config.toml
n_layer = 9
d_model = 224
head_dim = 64
vocab_size = 8192
norm = "layernorm"
norm_place = "pre"
init = "normal"
init_std_qkv = 0.025
init_std_o = 0.0059
init_std_up = 0.025
optimizer = "adamw"
beta1 = 0.9
grad_clip = 2.0
train_tokens = 227100000
Each number is 500 + 50 x the weight over its row's rms, rounded and kept within 0 to 999. Layers, rows and columns count from 0. Numbers have three digits each. The size before them is the row's rms in percent of the matrix's.

# layer 4 MLP up, 768x224, rms 0.0778, rows 711-767, columns 168-223
106:456523511476542401523446461425512523436571398387487515559536496539512500519446434583424530474505552525474561618488494458534501530494489537536550559530455555502411533529
117:542526574535489406499475503477519548491575524413363484513539492559505535393424601495531508495483562488499586408519479513522502477509484594501593622480533417487396571489
086:501530463504532543544415484493551517472529430501523520566384519484497479426407428481586493502522511483489498570489523385495446558535519486483574500427561532487518450396
094:501464472544498522353579493542562545578532534587485562513527488431515484581359515551600507548479480490484404560483472504390518422541523491510423554420597438491469502467
092:409504472578525615389540422435449461550487490440435526568431506548495487497512511468550546486541436577550500455479498469533508460519532519489458530562496529530529537448
116:450492500542506579446542459559491521504464568467431469499487457564514506473465533474483480522560543527532416365519519489566578555476465515432442498559466475502541491503
075:517442407531483599479433468491562473467406536349556478585484519471504522488473537532410539507591531549471410537473469445519431451493548535464422589530493489527521439350
087:522518555527530598552532498487549587498494531543508501474519499438508477419553545442540461518460499539500453484488523493520538493501482451432444572510476453494511500576
093:515513552465472427433523472409489494478481543531560574515470520447502517497559574500597490505494507505478509466495526479576480363537444517475623519524638581507572442395
075:489439498410494557463507472485519515483483549501491428438521507537496470513587555523468410488488564448565514471461475506415508574450484545381421446518523526500546567428
116:452555336513475488478516438377413521534581537438489507584456463600495521480393472544486650500584502514534431508464498461440434434477469499544461415453510557504507563493
102:471436566550510577447541526539494453455408525403503536438496544491498484613635512469576401495447538502550570540488503618450404554453496433474565407426544356503500433463
095:524531453550442582524515523494485411471547460602580527471465524497507549596501477463454407484476571525437549472502500464541533568521511506466498523455509558514463540530
101:467496643517430586498500536502488473478444553561466615487405509490515500501482453450541442499565427438504558448529480542481503448455432480519521582450526400494505455573
088:577579586481523431513446491474464508452527563500538537425510485486488443524403468548479432453528484451454498518488488489518549506545440428494617510482441546479398510525
084:552502492524449334489493495555472445435518508515491549478542518440488501464484483466357479512512544506515453615528509525529568543485503458487480488458520470475518445558
092:507565562503533416579445554513412505456440429550405507537519514557511506430480488489536484500519449454518563592517541443530529509450564528491525548378521436497404497530
060:562614497508404635507520554520523510556558473465484448466512494526522502474503536607491446491453480469510382487467536457458524493464505489525521490492485561502554472506
121:460606472456469585512566529487470442456414556546531553436457516480497481524502396510498429473584510392509532537496479547512554560522510413492472529579464503482483465506
135:454536482538481533441544467493522477540520474575462512512540506524495491455446480522495458519544532526498533527463475499484467536531422513533557561577435487528617529463
096:486484442655517335428466492434549466470513451628441532500511520481497501485604510541507500511405494509520518565491506568481527539472519546463544543423584505537596532460
138:545481494449566561455484504493466524547529430534445557511508507495463747520545494524538477501438534466526513529331768509509452485489496545483519501483513442277483541494
073:525448460489573534564449447500510492431474497463494445478456552417497554608510517557521474498507478529556490547446555500537474572611522570488438517531577497511476426458
093:538542540513438333504512477601443525512528516512580533518553418411502514579418564568500466501356528504534516430521516405441520625495553528509395505380584468520517515444
097:533526475493528443543565529490492560397479477534518553577525514563498497491377561500405463495582463431536454533455478519664478461528493542578517443617437561527512567512
103:474481485519473496509485485522478489399418516564484523513498411523518488433455427509484493587579530493486558487526490494390586484456440509489497483444426440500449427502
077:552482631518522485509555490550421538535475443480470467464705535504503531567457466539520464501553487432392415432558508341461555440500471487435518488583517567507472527598
101:527548647525457597475566529455531544548603515405475467537541465492497475477522464524480482493562493440561539524495483516548461548471483567496614439511567496522464502602
087:472455405496468509536368523520592461396489431544504482514471497539510493562507490444561529552430523575485559470510464500471584520400513497549455495464461484491538554489
076:516503582464486570543565526493498499479470419398470524462479520450497510455408503496451438507488476409392481562490478430453487507544581520477483627519454467514428592634
106:521523565476454376546494499509492528536521467544458477488581586482405471523526587576484536471347510560501598484544484458488500484453467521471569582522522538469543534456
092:512474410436406587558475499468495488457518457447488535536525451506490474535522438507408511531551470514411596449502501504531515459474407532541548470530531495526570403503
105:506509476506506529497460507549574557620536537509492500457473547582493482553560450570629502513409583603406532484530476495475468556551466517583448478483531471515524479496
099:472413490558483490458420460501564501409608428543517469530515517538475499489509460534491461471518538422401536503494490393456510616545461564528497516488462492520491441518
105:502459532541507572445466569602508507477578545612474440499499525449510487501421462464548455518480425548476413543508495583490422410545494478508499459513426505505422548577
088:528431483409395577506528536433462439549452508466518560506580552535514473550478410453503502507496506490490593414483524583533491443443436459364473495641508525514531445412
085:560515482509579536514474481511474537493523455486438576519481497516556625491548493518501500462410562486463518548373684482545434497523495497511472464529494454338515538486
091:524529514488485455496514473493490448524517512539479483563514433530489501439546500494633459477463482452594435436470490477533506549507458415528480452540521463509480502551
086:542445452443490424510434510517470541547517434640481507491511524406492471512555539586521468516436582488449444429502512409464500495506486538517498444541373515494578582544
147:463446487510511568475568469493483474569442511483501470559533433543479526493654419496590508451455443526446433490536516529432497520547409502539498448540537430492488490463
097:521539424498471498551541497422568465503496521539573493456507582520503500526384459480545480508535496561455540488519465493498545430452502516544499638431589451536420440503
153:521541457564509520489474502540500537455528498512496473373605461505483520500573544533501452464503477423500470454536478457357541438516510611594388531419530557515440533377
116:463531508550474556495590543517470449531480562537492530396456547493513482423446442529638547484521582476475462605473499495437491558521562475515444490513561448493399427518
097:492500581509552487457537536478485491470463462646493486527464461521501476489474509488575594497538528549526397492507490560457512499444534411492570413429544494506590439494
087:544427626406475432545589476470519555493548519476518542511560453565510517481539478553505461475567445482489544451501451478411498466476547541578515499560550472491500497510
118:511437529509489408394468471464531457457526445511443485487516600444493475512532488590500557506519548549461460490508484473538471516492415496447541585469451462471468520510
122:444573455558494530517575418468551524510464571514563564533442492540491515497586582506556554492495450346463390471515505450463493493477473521439363524559459468509610518450
099:503479526479557470518523484475484561472519424458472464548426529529515531555484469503505513500493540459430575454466440573502492464486487424476446496520536500482531449543
097:508537527606527476456498533552394469515464446555500498476552504472538522440534420479442474525541450408530498537525494521570494474463559499508586470521392514511520586547
089:523511577446561408474398535541434597493382484520461454468551511553515524376524480532471571491455512510505513552499495415377495447455505536549519448526470572501461476405
097:491497518513514440469529514484437481557501525530547566541511483440500455521463495424556562486501561606576536438542510589456490430502470483530487511483496499494481458523
099:444420488532529545500468499523553605526435585435488558500446434507464503407532491500572418562477595458446583411489471395534444452517425477435536510432522402518524471503
096:521537580472462536536397459502531559485557424523525459538507505480504529510635477490483503510462450459583528439496503516494449516501504524471548467534494526508527540530
081:457395472537532544466499463457472481438468495572482521546470552515505504416379415549494576498538509526441513540470496417563523567554527478524512601420514548476557492380
071:542549561472504451561433509554397544574479491525466527448458487505496481546500490556566571465532536539557465428548491555635532495486511484541548531466551594500440475552
088:598608532492439456530479457515414476516552577510492592438481504507505510488543496458492549492551477470514449519541489487458494472539507480392461402517420421478452572493
088:469441458500488551675454515481489481437442529536491481529448499587517525451426428523544509563531500590541424495493491521609534535581456503547519497522460528512577505375